config.toml
n_layer = 16
d_model = 256
n_head = 8
n_kv_head = 8
head_dim = 32
d_mlp = 1024
vocab_size = 570
activation = "swiglu"
norm = "rmsnorm"
norm_place = "pre"
norm_eps = 1e-05
positions = "rope"
rope_base = 10000.0
rope_fraction = 0.75
qk_norm = false
attn_scale = 0.177
bias = "none"
tie_embeddings = false
parallel_block = false
init = "uniform"
init_std_qkv = 0.0341
init_std_o = 0.00602
init_std_up = 0.0341
init_std_down = 0.00301
optimizer = "soap_variant"
lr = 0.00528
beta1 = 0.95
beta2 = 0.95
weight_decay = 0.099
lr_head = 0.0129
grad_clip = 1.0
warmup_steps = 200
schedule = "wsd"
decay_fraction = 0.704
decay_shape = "linear"
final_lr_fraction = 0.0
batch_tokens = 262144
seq_len = 128
doc_mask = true
train_tokens = 495700000
steps = 1891
dataset = "wikipedia_en"
Each number is 200 + 40 x the weight over its row's rms, rounded and kept within 0 to 999. Layers, rows and columns count from 0. The size before them is the row's rms in percent of the matrix's.

# down: layer 7 MLP down (transposed), 1024x256, rms 0.106, rows 658-675, columns 128-255
# gate: layer 7 MLP gate, 1024x256, rms 0.117, rows 659-676, columns 128-255
# up: layer 7 MLP up, 1024x256, rms 0.116, rows 659-676, columns 128-255
down658,103,196,199,175,217,230,114,237,204,129,186,231,199,208,147,227,195,150,201,241,253,191,173,225,207,138,159,110,254,205,213,200,212,177,171,216,172,222,234,174,218,243,274,180,221,160,214,239,228,230,227,167,178,170,208,152,176,207,104,210,259,216,187,211,232,211,256,234,167,166,209,260,161,179,219,205,163,185,243,184,193,176,166,183,150,170,206,238,243,225,182,165,233,191,235,256,206,190,243,237,241,200,214,172,202,213,155,251,266,172,207,294,168,237,217,164,201,293,220,286,260,247,233,230,140,175,162,281,187
gate659,103,266,264,155,199,158,197,176,209,163,266,222,158,201,206,229,218,224,166,272,271,251,162,210,228,204,179,198,201,193,312,195,260,183,236,225,119,195,166,101,165,245,278,243,167,196,184,217,196,166,139,148,164,210,208,197,111,175,226,224,221,176,190,193,175,226,147,251,255,200,195,186,176,229,218,211,196,227,169,191,293,154,215,253,198,168,165,163,252,225,186,133,165,159,183,222,211,113,200,239,201,214,211,218,233,251,216,218,292,217,214,134,253,214,202,217,215,238,171,228,199,215,249,163,206,198,140,185,179
up659,101,248,173,206,146,202,152,206,203,163,198,230,160,234,156,199,210,216,244,124,252,209,269,226,168,245,154,226,209,212,217,197,146,250,209,210,186,262,192,179,205,222,191,261,285,199,146,197,201,134,192,231,218,220,260,159,214,150,216,202,268,157,107,206,150,245,153,228,245,187,227,169,271,227,231,229,223,137,200,177,260,158,162,207,195,241,182,251,161,181,200,199,135,257,195,286,203,138,255,215,183,186,180,206,161,173,255,194,186,215,136,220,167,164,239,215,173,197,180,158,202,146,142,262,317,240,125,212,194
down659,101,199,168,251,185,178,167,211,134,169,175,119,231,181,157,227,180,132,272,238,172,261,171,234,231,216,227,229,188,211,184,163,208,244,183,185,233,108,166,197,199,220,207,197,248,206,219,290,208,156,163,182,162,176,209,255,272,222,154,203,215,212,267,211,282,207,115,193,162,208,158,249,240,178,209,103,217,211,193,254,160,164,150,242,124,208,209,186,190,256,163,218,185,165,152,227,192,205,137,182,249,240,131,212,201,237,224,240,243,224,209,241,122,184,215,149,249,167,209,198,185,312,169,186,224,196,176,159,206
gate660,100,187,222,181,152,178,233,201,180,252,206,152,256,215,158,182,177,167,265,252,189,189,221,221,221,217,181,165,179,240,216,216,143,241,220,199,175,203,120,214,176,209,219,206,187,219,233,279,248,166,129,190,130,253,246,188,222,279,144,182,150,231,199,193,217,119,142,170,192,193,160,153,268,222,175,171,125,249,203,255,147,199,206,173,135,164,161,222,230,237,172,207,203,232,229,211,231,171,174,219,210,194,242,144,177,222,159,154,287,238,190,190,192,153,220,145,246,176,176,185,208,223,186,200,224,274,178,216,165
up660,103,158,209,121,150,200,214,216,242,211,197,180,293,276,124,222,185,207,170,199,226,168,200,153,171,239,152,253,200,254,175,259,189,211,211,313,202,180,263,187,116,213,157,230,253,228,138,302,170,150,182,144,175,186,259,229,190,151,196,150,246,165,170,166,224,292,176,268,195,224,195,158,188,159,183,187,298,197,135,166,256,220,202,186,147,206,174,190,149,197,254,190,176,192,178,199,217,276,194,222,117,225,201,212,212,218,163,242,143,204,234,175,192,235,187,218,155,185,233,253,175,253,173,194,201,258,159,235,239
down660,101,221,172,145,217,178,225,181,238,159,135,253,196,107,271,211,254,153,189,191,174,223,235,229,209,238,173,225,206,135,152,172,229,194,215,188,256,157,257,236,155,147,193,163,235,238,227,213,127,206,217,201,286,246,200,212,247,181,192,248,228,265,155,196,176,163,251,224,270,229,218,218,214,148,221,200,209,251,229,269,134,156,219,226,204,198,160,254,243,198,187,255,222,248,183,285,232,220,238,205,200,273,136,168,210,226,159,208,195,161,275,114,189,144,170,179,160,161,194,221,179,141,223,291,197,206,214,189,162
gate661,098,181,226,184,168,161,241,173,146,180,224,169,251,216,184,156,175,201,256,252,195,196,204,174,207,144,216,150,248,217,153,222,140,140,149,161,144,175,204,220,267,176,216,226,146,259,260,105,157,182,215,272,190,130,190,262,153,200,154,217,155,161,208,243,220,251,213,196,156,189,170,191,203,219,215,205,195,178,219,216,242,160,114,174,134,194,200,238,182,157,206,156,248,218,194,188,228,189,177,227,210,217,224,229,165,151,166,171,212,281,231,237,274,220,172,189,186,222,272,263,264,202,205,145,187,171,83,194,267
up661,103,182,206,174,206,250,250,165,197,269,206,206,287,212,174,189,191,213,261,195,215,204,196,245,235,244,172,220,211,234,220,138,268,200,215,215,198,246,246,215,220,125,175,162,181,249,183,83,201,162,233,221,192,156,203,242,224,224,152,244,215,117,220,205,203,296,154,160,200,187,149,187,158,158,196,150,170,166,221,132,229,232,199,242,209,237,212,229,189,166,220,149,217,208,209,73,230,240,169,164,248,244,250,197,250,229,164,191,160,217,210,135,189,165,194,155,164,130,230,208,209,154,249,135,191,223,162,291,195
down661,100,177,212,203,251,221,217,257,173,170,213,156,201,228,199,211,178,201,216,223,181,234,210,158,206,200,223,134,138,218,137,177,207,255,208,320,166,196,267,169,218,181,211,202,212,197,247,173,218,210,220,204,185,206,180,229,208,273,221,202,240,179,209,240,218,253,154,222,211,208,203,210,171,212,206,142,203,188,256,284,207,148,212,222,207,202,268,253,113,218,161,173,214,216,206,286,191,216,246,210,190,195,229,288,155,178,134,141,165,209,175,192,270,228,224,121,217,262,268,191,192,197,204,149,145,250,145,285,168
gate662,104,217,241,166,228,241,263,204,150,192,177,143,285,113,217,170,173,189,181,305,256,206,261,123,155,229,213,172,214,282,193,185,177,212,250,155,219,235,207,183,143,231,106,159,167,202,145,187,199,197,269,165,212,193,192,227,227,173,162,207,245,207,196,247,200,167,176,210,190,265,239,169,208,192,180,165,186,255,207,176,228,207,201,148,210,163,187,194,102,191,226,180,257,256,225,229,225,176,201,138,236,229,280,106,191,144,198,253,200,240,160,196,181,260,133,219,255,232,278,186,272,183,201,267,194,187,158,223,219
up662,106,218,210,112,215,158,225,234,239,152,170,196,155,151,216,142,211,204,202,238,204,174,173,138,134,240,138,174,208,292,146,165,143,229,248,213,222,222,184,218,215,185,220,260,136,241,176,186,267,138,166,243,291,157,175,287,225,193,127,185,205,206,202,215,161,195,158,208,192,223,209,225,245,102,226,201,164,218,193,242,182,223,254,128,236,205,227,258,267,238,240,215,253,200,225,231,188,201,198,195,202,152,226,183,169,157,232,144,133,190,207,140,222,156,266,206,202,183,244,197,229,285,187,181,230,168,212,217,172
down662,103,192,229,181,174,148,180,251,206,222,56,211,205,172,216,206,272,212,178,243,172,179,231,199,173,182,194,189,194,215,222,188,166,169,214,209,177,201,206,199,272,172,227,166,238,244,222,267,259,217,152,133,230,179,224,173,177,212,141,188,210,172,282,191,227,236,276,225,159,174,156,202,202,185,232,120,274,263,204,185,250,214,205,210,271,240,146,135,179,218,200,209,305,188,255,220,205,236,201,182,264,211,202,252,199,250,197,231,193,263,253,209,236,135,241,186,239,166,143,247,222,180,103,145,200,223,279,201,190
gate663,107,155,173,158,235,177,130,220,251,144,185,165,253,235,240,244,141,161,218,265,179,163,172,236,165,245,160,185,191,234,203,213,158,179,194,211,216,203,253,224,185,268,237,203,193,270,259,179,168,271,207,162,227,237,194,149,187,229,198,159,227,225,191,162,187,138,180,162,209,154,270,231,193,234,191,198,238,250,278,172,193,200,204,297,194,234,153,214,195,206,239,240,167,191,214,151,264,161,199,247,279,228,228,263,138,187,272,187,181,143,213,238,190,200,196,213,188,162,173,259,201,228,224,166,197,155,216,198,265
up663,102,241,248,239,205,217,183,176,214,164,200,204,137,172,191,121,222,264,220,275,174,259,168,224,156,185,218,183,237,159,184,178,234,198,157,265,224,213,189,215,238,217,179,124,231,169,168,217,164,214,195,187,182,249,173,196,179,142,269,171,186,271,229,252,234,270,169,199,254,293,290,230,252,173,121,241,253,255,156,207,203,171,128,164,236,222,217,205,241,222,191,197,206,244,203,191,219,208,206,158,118,192,172,173,145,166,196,190,204,183,249,239,214,192,243,237,221,193,174,247,224,214,221,188,115,246,164,205,112
down663,103,134,193,206,256,211,176,212,192,177,182,130,229,183,246,200,286,224,177,195,146,239,178,260,187,225,220,239,154,233,236,181,214,228,170,193,160,170,243,249,173,215,213,163,245,141,196,299,142,288,179,175,216,182,220,174,225,225,210,185,121,210,225,219,203,192,181,134,206,193,205,181,268,203,152,170,184,260,278,174,123,262,227,221,183,165,258,209,176,188,223,265,175,219,274,154,258,178,234,152,192,146,194,190,168,244,190,244,211,191,231,261,174,209,245,185,236,186,233,203,206,193,164,156,144,213,148,187,197
gate664,101,214,160,120,147,251,172,167,144,234,161,199,219,209,129,266,172,204,179,171,212,191,239,184,215,226,185,206,191,220,274,177,141,208,241,224,187,193,146,259,219,95,178,230,218,211,186,155,181,220,162,195,221,162,90,237,168,203,217,213,109,240,230,273,230,164,264,259,239,192,220,232,167,226,179,177,254,158,189,172,206,198,169,161,190,190,168,260,189,196,157,162,206,195,231,212,151,163,193,130,204,216,184,256,211,219,270,230,180,250,157,195,214,184,219,234,248,212,183,222,238,137,274,146,189,236,218,220,237
up664,094,201,220,184,202,235,185,183,217,164,222,169,129,180,236,227,265,227,149,153,207,219,123,200,234,150,182,139,205,179,134,182,160,228,275,101,185,246,216,191,161,122,242,209,146,160,222,236,198,173,224,193,209,172,188,168,101,226,203,227,167,225,162,132,246,177,143,221,172,242,203,144,126,182,221,208,192,216,246,203,191,222,189,195,176,226,239,245,196,233,221,149,139,108,205,161,225,121,179,221,160,260,188,243,158,213,278,190,144,199,198,160,218,209,190,211,181,186,205,212,237,172,213,114,180,177,217,236,256
down664,097,209,177,150,200,258,83,129,224,261,152,227,224,204,267,215,166,164,143,131,225,199,231,196,219,193,230,149,221,209,230,187,179,136,169,178,204,167,208,179,91,212,196,208,121,249,208,205,201,164,225,182,230,213,184,205,166,210,185,148,200,184,214,122,189,200,240,236,158,229,184,123,150,166,253,211,172,255,173,214,205,225,148,248,285,267,164,120,134,275,132,180,254,282,200,224,119,186,215,247,221,217,223,175,248,177,271,205,293,177,172,226,235,195,263,186,157,192,180,243,217,203,218,171,182,254,303,183,166
gate665,101,244,194,188,192,178,171,162,291,191,144,240,115,166,201,142,162,182,293,104,244,285,255,202,182,165,249,220,209,202,158,221,179,159,187,193,113,168,155,240,211,193,177,225,195,221,203,216,265,214,143,196,217,176,114,182,260,222,154,165,178,151,218,251,235,170,265,222,213,196,181,174,255,224,174,161,152,136,222,224,253,189,210,153,138,211,192,169,184,229,194,228,232,214,199,234,217,125,155,227,205,192,145,226,302,163,251,217,194,186,254,237,209,210,214,283,163,149,267,212,181,127,162,193,239,148,278,150,187
up665,095,256,213,221,218,190,179,135,167,155,228,161,247,296,172,209,230,195,183,227,211,222,239,235,262,272,254,140,226,210,215,229,198,212,269,230,188,193,246,198,219,162,171,214,287,221,219,227,158,178,204,160,219,213,270,204,207,192,259,246,198,195,176,266,175,211,227,207,284,198,167,229,216,226,217,160,168,215,213,164,223,169,251,223,189,162,273,206,121,215,223,176,176,195,199,183,186,217,185,151,151,222,149,200,246,221,144,238,232,210,151,200,205,212,64,218,214,208,206,231,170,122,228,174,234,193,185,194,238
down665,098,240,123,165,179,235,221,151,163,192,268,140,172,270,97,122,137,260,247,183,198,265,211,212,157,159,168,227,193,167,192,261,210,275,178,227,236,218,175,183,157,141,189,236,195,122,218,218,197,191,243,250,202,187,208,280,145,230,108,216,227,154,192,170,198,256,220,184,243,203,220,177,199,205,189,211,172,205,206,158,157,223,208,169,192,156,208,233,173,178,156,152,169,179,192,203,193,185,203,144,241,178,161,190,215,196,134,241,186,190,165,173,199,203,171,244,200,148,209,215,193,206,241,181,163,165,234,234,220
gate666,098,152,161,263,218,158,167,177,194,216,172,142,263,202,197,224,251,189,290,196,158,268,224,250,199,153,202,187,233,231,209,187,215,139,244,187,249,182,227,71,219,227,174,200,200,168,197,198,253,202,225,284,294,210,229,198,182,174,192,206,212,117,238,170,205,216,172,185,166,140,216,186,251,185,221,145,176,228,189,241,265,197,104,179,193,265,201,267,166,229,187,173,147,138,200,233,185,167,201,187,152,159,227,204,159,258,221,200,204,144,149,183,215,212,263,171,209,191,115,189,258,191,157,172,208,157,230,205,168
up666,095,192,217,198,151,126,271,115,141,232,221,140,209,255,225,203,170,227,277,268,170,182,140,171,232,203,171,164,154,187,266,198,245,144,223,198,315,178,240,174,191,179,202,217,123,154,204,190,173,165,254,169,186,191,194,191,170,180,212,129,177,143,205,174,231,161,215,196,191,205,266,149,224,206,213,228,216,205,159,268,130,121,175,228,160,210,211,254,167,225,223,154,155,239,207,222,216,175,191,179,207,174,220,179,164,264,238,217,230,194,164,210,167,135,237,227,132,203,252,261,116,160,214,198,179,270,215,237,222
down666,095,214,220,221,234,160,201,131,210,200,119,214,179,215,236,248,152,260,172,173,165,169,258,226,245,190,184,184,205,190,190,178,212,223,140,187,156,200,204,184,165,172,262,125,198,226,232,178,191,222,195,214,200,102,219,241,302,243,207,195,220,163,313,198,187,214,233,227,124,194,196,155,169,249,172,219,265,217,180,188,163,133,134,176,204,121,190,231,212,180,151,219,183,215,106,188,187,272,170,241,158,208,189,140,196,205,176,214,214,175,214,213,210,157,219,232,153,238,186,199,214,157,245,209,191,182,240,181,294
gate667,099,200,203,200,255,213,249,125,183,152,246,140,123,224,170,236,198,151,190,282,256,176,215,172,197,125,182,196,202,188,220,202,176,203,213,216,227,277,257,168,180,224,163,209,213,142,203,176,224,238,212,268,212,303,234,227,193,211,208,234,163,187,196,207,296,173,221,188,176,159,159,195,201,230,160,209,200,232,216,191,227,290,130,183,164,202,204,246,217,166,170,154,130,242,264,166,127,98,182,168,254,248,206,190,138,170,164,179,150,207,179,231,174,200,240,184,254,201,112,186,161,244,189,135,214,152,236,257,151
up667,094,233,186,234,195,223,155,224,206,214,208,150,210,197,230,193,279,269,185,116,245,247,226,185,185,190,193,188,221,188,210,202,219,196,174,187,191,261,237,250,195,258,225,190,267,229,190,190,180,170,238,132,204,184,188,203,172,186,212,197,134,173,134,195,193,233,189,240,219,210,225,138,136,106,199,153,148,234,207,99,195,186,256,245,158,243,231,214,217,240,245,249,203,129,262,215,191,181,141,134,140,176,218,184,235,190,176,155,325,212,247,162,246,190,203,228,98,195,232,233,208,140,233,208,246,199,305,170,155
down667,096,147,259,276,202,266,191,170,257,184,186,245,170,239,256,182,188,251,212,181,241,265,207,238,202,208,253,189,224,232,272,156,195,235,229,143,207,175,215,210,278,134,154,182,260,207,185,193,154,192,207,113,199,233,184,238,147,149,175,234,216,153,157,163,230,335,242,82,161,263,232,205,146,137,243,200,204,149,268,192,157,160,181,227,190,181,198,215,241,198,217,231,210,162,232,190,157,186,230,146,237,266,218,203,188,142,239,241,201,243,171,175,102,211,216,204,225,228,240,212,219,180,194,214,205,193,157,115,172
gate668,102,240,251,192,245,217,178,238,247,186,185,204,197,245,213,174,174,229,154,216,166,248,183,189,170,174,228,283,184,156,210,220,169,163,238,250,172,201,233,197,166,195,260,212,150,182,193,212,241,218,200,180,177,189,237,182,192,203,190,292,247,148,170,226,191,111,185,206,117,281,147,235,193,235,250,212,108,252,221,150,161,254,264,206,227,211,219,222,155,234,257,196,189,197,210,124,208,128,199,162,225,245,315,182,107,211,159,179,205,180,213,224,143,222,236,222,210,250,218,196,249,193,260,153,186,198,228,193,209
up668,100,176,290,145,174,211,213,245,133,160,210,266,207,182,153,203,222,213,227,209,240,157,237,120,225,179,228,177,181,164,231,189,210,179,159,219,161,134,118,207,237,208,213,232,154,155,203,207,162,206,202,212,251,231,214,181,215,200,106,183,177,165,220,164,186,251,176,204,209,196,188,233,129,227,185,256,174,113,192,211,161,199,197,219,231,204,184,202,308,239,250,218,131,236,298,262,244,240,158,207,168,205,214,146,276,177,227,246,167,255,149,223,177,233,232,184,181,192,204,196,222,144,218,271,203,162,249,235,190
down668,105,237,228,202,121,177,206,246,251,181,168,252,127,257,191,172,141,288,228,183,215,131,203,217,203,155,263,99,192,198,209,157,159,263,192,245,231,210,175,207,291,216,219,274,235,274,256,206,187,153,233,148,230,170,170,237,207,208,190,244,180,193,234,191,144,236,216,210,221,232,243,275,165,237,237,220,134,141,143,151,253,277,156,177,164,163,208,159,181,263,188,254,241,224,209,253,189,212,146,219,144,168,203,137,133,126,205,192,190,245,160,207,146,199,206,249,188,169,250,199,158,234,291,160,102,209,226,219,188
gate669,107,234,235,183,151,146,183,206,213,125,174,172,203,137,158,286,206,243,184,194,178,149,222,237,259,238,204,229,151,133,144,220,213,270,260,170,165,145,173,212,230,197,248,169,186,191,213,204,192,212,164,222,192,257,258,238,189,270,271,191,111,199,198,161,228,221,222,205,269,311,173,121,193,147,181,173,190,164,167,238,220,169,210,260,285,180,162,204,204,218,171,212,144,188,181,200,187,224,153,154,126,217,131,201,207,240,161,189,296,256,186,171,182,157,210,157,227,162,183,196,227,161,148,227,282,256,201,227,163
up669,104,185,122,188,184,218,177,255,315,220,169,173,114,202,165,215,186,238,171,190,238,230,209,177,222,218,212,323,210,253,219,135,182,209,188,212,189,227,246,148,166,157,290,197,185,186,221,240,203,87,204,199,259,215,128,213,235,203,163,165,182,191,213,160,245,206,232,268,208,136,223,216,247,156,243,176,173,190,205,167,216,248,209,181,177,212,216,136,278,162,182,116,210,230,257,213,226,190,227,192,141,125,195,199,198,175,161,163,186,216,195,177,167,137,199,276,165,195,210,204,194,197,208,215,198,232,218,157,159
down669,105,234,148,280,205,111,145,241,204,196,171,212,136,189,193,162,158,145,191,267,134,199,165,149,229,247,216,135,156,192,118,241,195,196,177,182,254,214,238,163,218,133,168,140,146,191,179,232,217,151,225,262,201,185,223,214,261,258,156,146,179,209,239,160,252,215,291,235,254,191,187,205,258,173,245,228,192,188,252,302,300,285,197,252,217,201,188,187,238,198,162,155,168,216,229,268,180,220,208,141,177,214,179,162,220,165,185,183,195,174,230,200,180,153,253,224,184,218,173,261,262,172,163,133,156,155,210,213,191
gate670,107,207,205,160,159,223,142,231,110,169,177,122,209,245,250,192,194,282,227,156,223,212,238,185,213,241,175,232,271,191,184,152,184,174,172,254,205,145,194,196,139,223,150,214,292,190,174,239,159,145,243,214,223,187,97,215,196,182,136,167,162,165,222,175,224,250,240,113,175,226,186,224,271,217,224,158,205,249,229,196,233,205,195,210,224,204,240,146,191,179,236,155,210,174,139,256,245,176,266,216,213,155,167,185,146,235,218,134,225,159,155,194,171,243,173,124,131,196,245,279,160,177,184,206,257,180,259,185,190
up670,109,119,196,199,248,197,286,233,180,175,120,162,189,242,177,205,213,239,248,145,214,212,151,214,147,145,244,259,164,149,168,187,262,240,176,190,230,238,176,231,202,157,162,158,289,214,231,202,260,190,279,180,159,149,192,194,261,208,193,226,92,266,192,170,134,209,161,219,212,216,218,207,210,286,75,203,144,256,182,148,157,153,198,193,209,156,165,167,139,211,258,209,178,159,195,206,148,159,223,195,191,224,241,245,293,219,163,185,277,185,196,180,135,203,225,134,175,202,199,299,299,156,222,185,240,178,197,206,139
down670,099,189,149,159,181,170,204,247,183,253,145,102,214,180,264,186,237,230,246,193,261,214,179,253,182,209,234,197,288,190,176,142,229,161,125,257,247,159,211,199,250,234,158,202,160,222,178,227,141,145,197,182,152,243,197,157,200,166,176,185,208,171,212,165,250,221,193,155,185,173,186,175,180,222,198,154,168,268,173,139,215,187,167,237,246,236,182,213,160,206,216,154,228,129,213,167,198,183,182,211,181,154,189,235,289,221,282,112,225,164,160,229,177,288,238,53,208,209,180,281,212,281,149,271,206,158,199,120,222
gate671,103,284,183,188,194,188,201,255,112,163,185,185,197,213,268,185,193,206,230,274,161,259,340,191,237,192,170,201,217,188,191,228,196,240,211,140,233,248,243,244,147,231,156,149,136,136,125,177,223,161,125,231,276,172,238,243,190,225,229,219,204,278,166,201,250,169,193,167,261,198,247,150,220,199,225,221,164,125,222,206,286,178,158,190,262,183,179,197,152,245,228,218,187,178,243,202,221,191,280,175,211,256,193,205,204,184,202,157,161,290,223,133,153,192,219,151,182,164,188,149,286,220,213,159,161,220,173,244,236
up671,101,226,228,266,173,172,274,180,141,198,217,143,157,132,191,216,165,163,190,224,167,215,218,213,226,191,243,223,180,106,215,260,209,223,203,220,259,166,231,180,145,201,244,169,217,197,94,188,226,158,195,258,184,168,240,193,153,210,256,177,280,259,232,187,153,183,203,114,225,218,209,243,223,216,235,238,261,200,252,241,190,231,264,200,205,166,175,216,169,195,90,167,97,264,187,210,173,172,219,230,200,155,199,148,190,224,236,221,168,242,217,219,272,248,169,177,176,146,224,207,249,209,288,185,188,250,244,168,209
down671,101,298,186,189,148,164,204,265,194,158,166,157,216,280,226,252,152,136,152,191,236,178,166,194,184,244,170,280,203,219,177,208,163,283,152,213,216,240,131,233,186,243,180,270,238,221,218,169,164,264,159,288,132,151,207,183,117,208,174,150,207,156,249,189,192,169,150,190,240,206,242,223,151,173,211,233,217,241,143,206,160,284,169,219,238,144,238,241,152,183,186,222,221,219,132,263,162,203,252,233,222,164,204,218,250,141,148,236,223,252,234,153,253,207,224,169,210,113,227,231,269,214,178,184,287,226,199,254,247
gate672,096,141,91,188,198,243,223,169,216,229,118,195,184,207,281,234,193,220,159,199,235,199,139,227,161,181,228,191,258,224,270,213,180,121,222,224,139,171,261,196,168,156,179,204,143,153,234,208,235,105,200,219,222,163,176,275,165,176,227,210,234,219,258,207,241,175,261,194,263,284,247,206,281,243,121,181,205,207,200,179,231,167,232,275,222,247,169,225,226,206,174,188,248,204,222,181,136,195,195,185,217,270,181,226,200,200,125,243,225,198,209,198,213,114,238,132,205,240,192,212,155,255,232,249,284,135,212,174,201
up672,098,201,161,181,223,121,99,189,200,203,131,227,153,220,169,196,80,262,208,191,165,174,197,183,151,227,183,110,134,217,170,217,191,223,154,239,145,167,233,255,229,183,235,175,230,224,145,190,151,265,244,218,205,233,238,302,191,177,163,130,223,221,204,237,250,180,173,211,184,146,171,187,219,247,149,207,203,187,200,215,193,177,156,205,167,135,205,207,163,221,224,186,188,182,121,171,232,143,242,124,176,152,180,169,230,173,215,271,205,213,145,183,277,282,242,167,277,141,215,206,217,193,161,155,124,139,286,115,170
down672,102,208,312,163,184,166,193,234,232,223,154,202,210,141,165,244,218,202,202,212,208,210,203,269,214,187,177,225,132,236,202,235,193,313,181,169,216,204,145,233,232,237,152,285,161,180,250,183,248,245,123,220,145,175,207,147,258,173,174,223,168,226,249,275,180,187,199,158,230,196,174,263,258,221,198,178,214,303,180,153,202,250,144,246,213,230,158,222,229,208,220,242,275,177,193,161,201,103,199,233,180,247,242,132,143,260,209,194,217,232,194,193,262,137,178,233,196,240,126,272,240,229,181,124,115,213,214,245,210
gate673,098,261,234,147,185,178,264,219,151,213,185,184,235,151,146,200,206,150,246,147,272,214,181,106,202,219,208,182,191,267,213,251,153,184,118,177,197,178,251,209,195,175,247,174,193,239,197,179,213,246,202,209,264,243,197,219,229,184,169,195,193,154,317,250,202,196,234,227,146,261,191,131,193,139,244,187,227,200,206,186,249,237,194,249,172,202,124,189,206,156,251,239,153,191,125,217,161,224,193,144,247,185,180,244,246,180,203,159,214,172,212,225,215,217,205,223,208,179,251,255,221,161,253,200,286,167,191,139,198
up673,097,200,177,137,113,249,196,264,165,177,213,160,221,200,191,174,226,155,138,195,116,114,213,197,222,147,225,212,270,122,221,228,205,212,222,163,188,137,200,144,242,256,238,200,213,179,246,185,238,189,169,208,207,197,186,245,172,129,247,114,231,254,172,257,295,229,179,209,149,185,242,215,157,263,200,147,162,146,195,145,249,164,174,200,203,224,210,230,160,132,218,205,137,189,227,167,203,146,123,255,140,134,163,175,238,199,228,259,184,164,134,248,186,242,290,250,258,168,184,199,241,204,154,208,123,212,230,198,196
down673,098,153,242,229,202,201,221,226,197,186,187,167,180,212,224,224,201,156,150,223,173,202,141,250,188,214,266,233,185,132,174,205,210,222,187,144,273,275,318,248,146,281,152,235,185,212,256,254,212,285,178,192,217,219,208,247,155,132,161,150,168,179,275,146,249,184,231,150,120,194,203,272,157,224,184,258,192,267,251,160,295,199,138,240,159,139,147,186,199,212,164,231,240,206,208,192,157,216,212,197,275,181,269,187,261,299,198,245,170,176,166,221,208,235,255,195,210,170,137,190,171,228,208,183,112,117,203,163,243
gate674,101,252,274,226,230,158,254,184,229,135,188,200,197,185,228,133,172,174,200,109,263,172,144,218,211,227,227,243,223,164,238,185,225,184,209,163,238,300,131,163,160,197,159,193,180,245,146,168,166,120,103,137,149,161,166,164,208,156,162,225,136,175,137,188,158,186,237,230,222,159,169,112,155,197,207,239,168,216,244,156,223,186,198,261,282,200,280,207,153,188,163,245,268,144,135,256,208,202,181,182,194,142,231,96,148,263,193,180,196,218,168,194,198,230,185,203,179,146,210,179,192,148,205,186,253,187,163,198,265
up674,096,202,150,216,239,239,202,188,219,213,238,134,158,177,170,176,185,184,98,189,201,210,200,230,166,148,210,217,272,159,171,244,224,229,215,243,194,170,235,114,149,187,129,149,247,259,221,207,194,198,288,142,305,173,202,88,253,256,212,138,178,203,247,168,212,204,210,174,219,154,258,190,169,167,141,170,216,147,263,214,156,198,166,214,183,182,153,124,148,156,178,202,265,217,230,212,212,214,169,192,159,70,172,238,169,181,179,230,191,219,205,131,182,152,247,184,179,117,227,170,206,159,150,228,159,226,157,162,179
down674,100,188,243,153,229,220,241,171,174,250,246,125,181,123,206,170,267,216,190,285,204,279,215,138,136,188,223,239,205,171,184,179,152,273,245,253,238,169,199,272,263,236,205,254,217,189,185,210,172,264,201,193,215,193,204,200,236,133,250,247,233,265,221,218,266,99,147,248,174,182,160,243,201,181,160,164,186,170,209,265,202,180,177,179,216,229,159,260,185,209,166,234,241,206,156,217,232,156,200,217,235,237,167,246,229,196,194,226,215,162,177,189,248,168,214,248,170,143,200,167,257,176,232,133,262,263,209,245,153
gate675,101,202,207,129,220,213,223,156,182,231,220,245,203,213,194,191,211,202,209,224,209,230,144,180,161,168,213,219,203,260,100,204,216,230,230,271,198,213,242,196,210,247,158,189,185,116,211,197,197,223,184,261,282,150,119,186,207,199,208,184,236,170,237,185,202,199,268,276,209,184,185,196,166,215,280,149,137,224,82,195,216,193,144,209,226,155,253,161,205,193,274,233,188,126,217,192,140,186,251,149,196,237,229,177,199,184,284,204,228,210,194,174,227,224,269,246,185,163,173,278,207,188,266,244,254,250,178,269,216
up675,102,216,186,151,141,220,132,197,230,163,197,251,214,179,239,190,196,207,211,251,236,110,293,221,190,186,168,214,211,217,213,205,143,177,180,198,251,204,175,190,192,185,278,129,257,201,178,170,141,213,227,124,189,235,168,269,257,212,274,263,136,180,209,168,201,221,104,249,155,143,208,207,202,206,273,207,157,197,226,112,168,233,239,242,249,167,193,147,197,178,210,153,158,244,174,250,223,228,230,219,183,152,212,191,218,87,214,211,213,233,189,165,251,184,163,149,132,286,160,189,229,201,208,203,244,177,200,206,170
down675,094,163,200,240,257,134,232,182,141,252,208,141,204,173,221,183,219,221,168,182,124,214,157,243,216,313,159,214,221,168,195,172,128,233,187,151,130,163,209,146,217,300,160,207,197,225,186,206,203,243,202,231,200,204,253,132,235,233,304,200,173,232,200,174,216,244,209,249,180,281,322,257,216,175,244,102,167,198,200,218,175,253,272,129,225,220,237,230,209,223,167,203,122,162,246,221,199,243,154,165,157,249,170,160,153,222,248,152,264,227,243,194,171,223,180,231,178,262,180,181,197,185,247,185,254,228,227,192,161
gate676,094,186,231,246,187,225,183,182,293,294,165,131,208,198,97,167,205,98,261,199,181,309,215,190,219,170,197,223,237,159,258,172,191,254,251,194,206,161,229,164,181,187,205,241,207,218,197,233,211,186,153,195,220,134,197,229,131,253,194,207,162,264,144,229,199,238,168,248,191,186,223,194,223,121,194,162,165,223,218,196,211,147,221,240,205,269,207,184,183,206,214,225,213,217,268,212,157,207,146,229,177,215,226,159,167,202,164,157,153,198,169,103,188,124,303,174,198,187,255,223,208,195,217,164,283,196,239,195,147
up676,091,306,224,172,224,199,165,209,141,118,141,183,181,206,306,212,216,249,271,195,180,235,203,181,163,178,271,161,214,214,139,262,169,265,241,144,200,276,178,167,215,270,180,261,210,198,211,252,185,205,276,125,216,245,193,232,280,253,252,181,228,94,259,131,205,164,239,166,201,209,183,199,163,217,172,188,196,159,242,153,182,256,232,164,179,269,188,241,243,176,208,207,211,191,141,205,206,271,159,217,149,136,196,200,211,248,229,185,228,176,204,304,212,136,252,220,165,154,138,147,218,223,125,238,185,190,218,208,208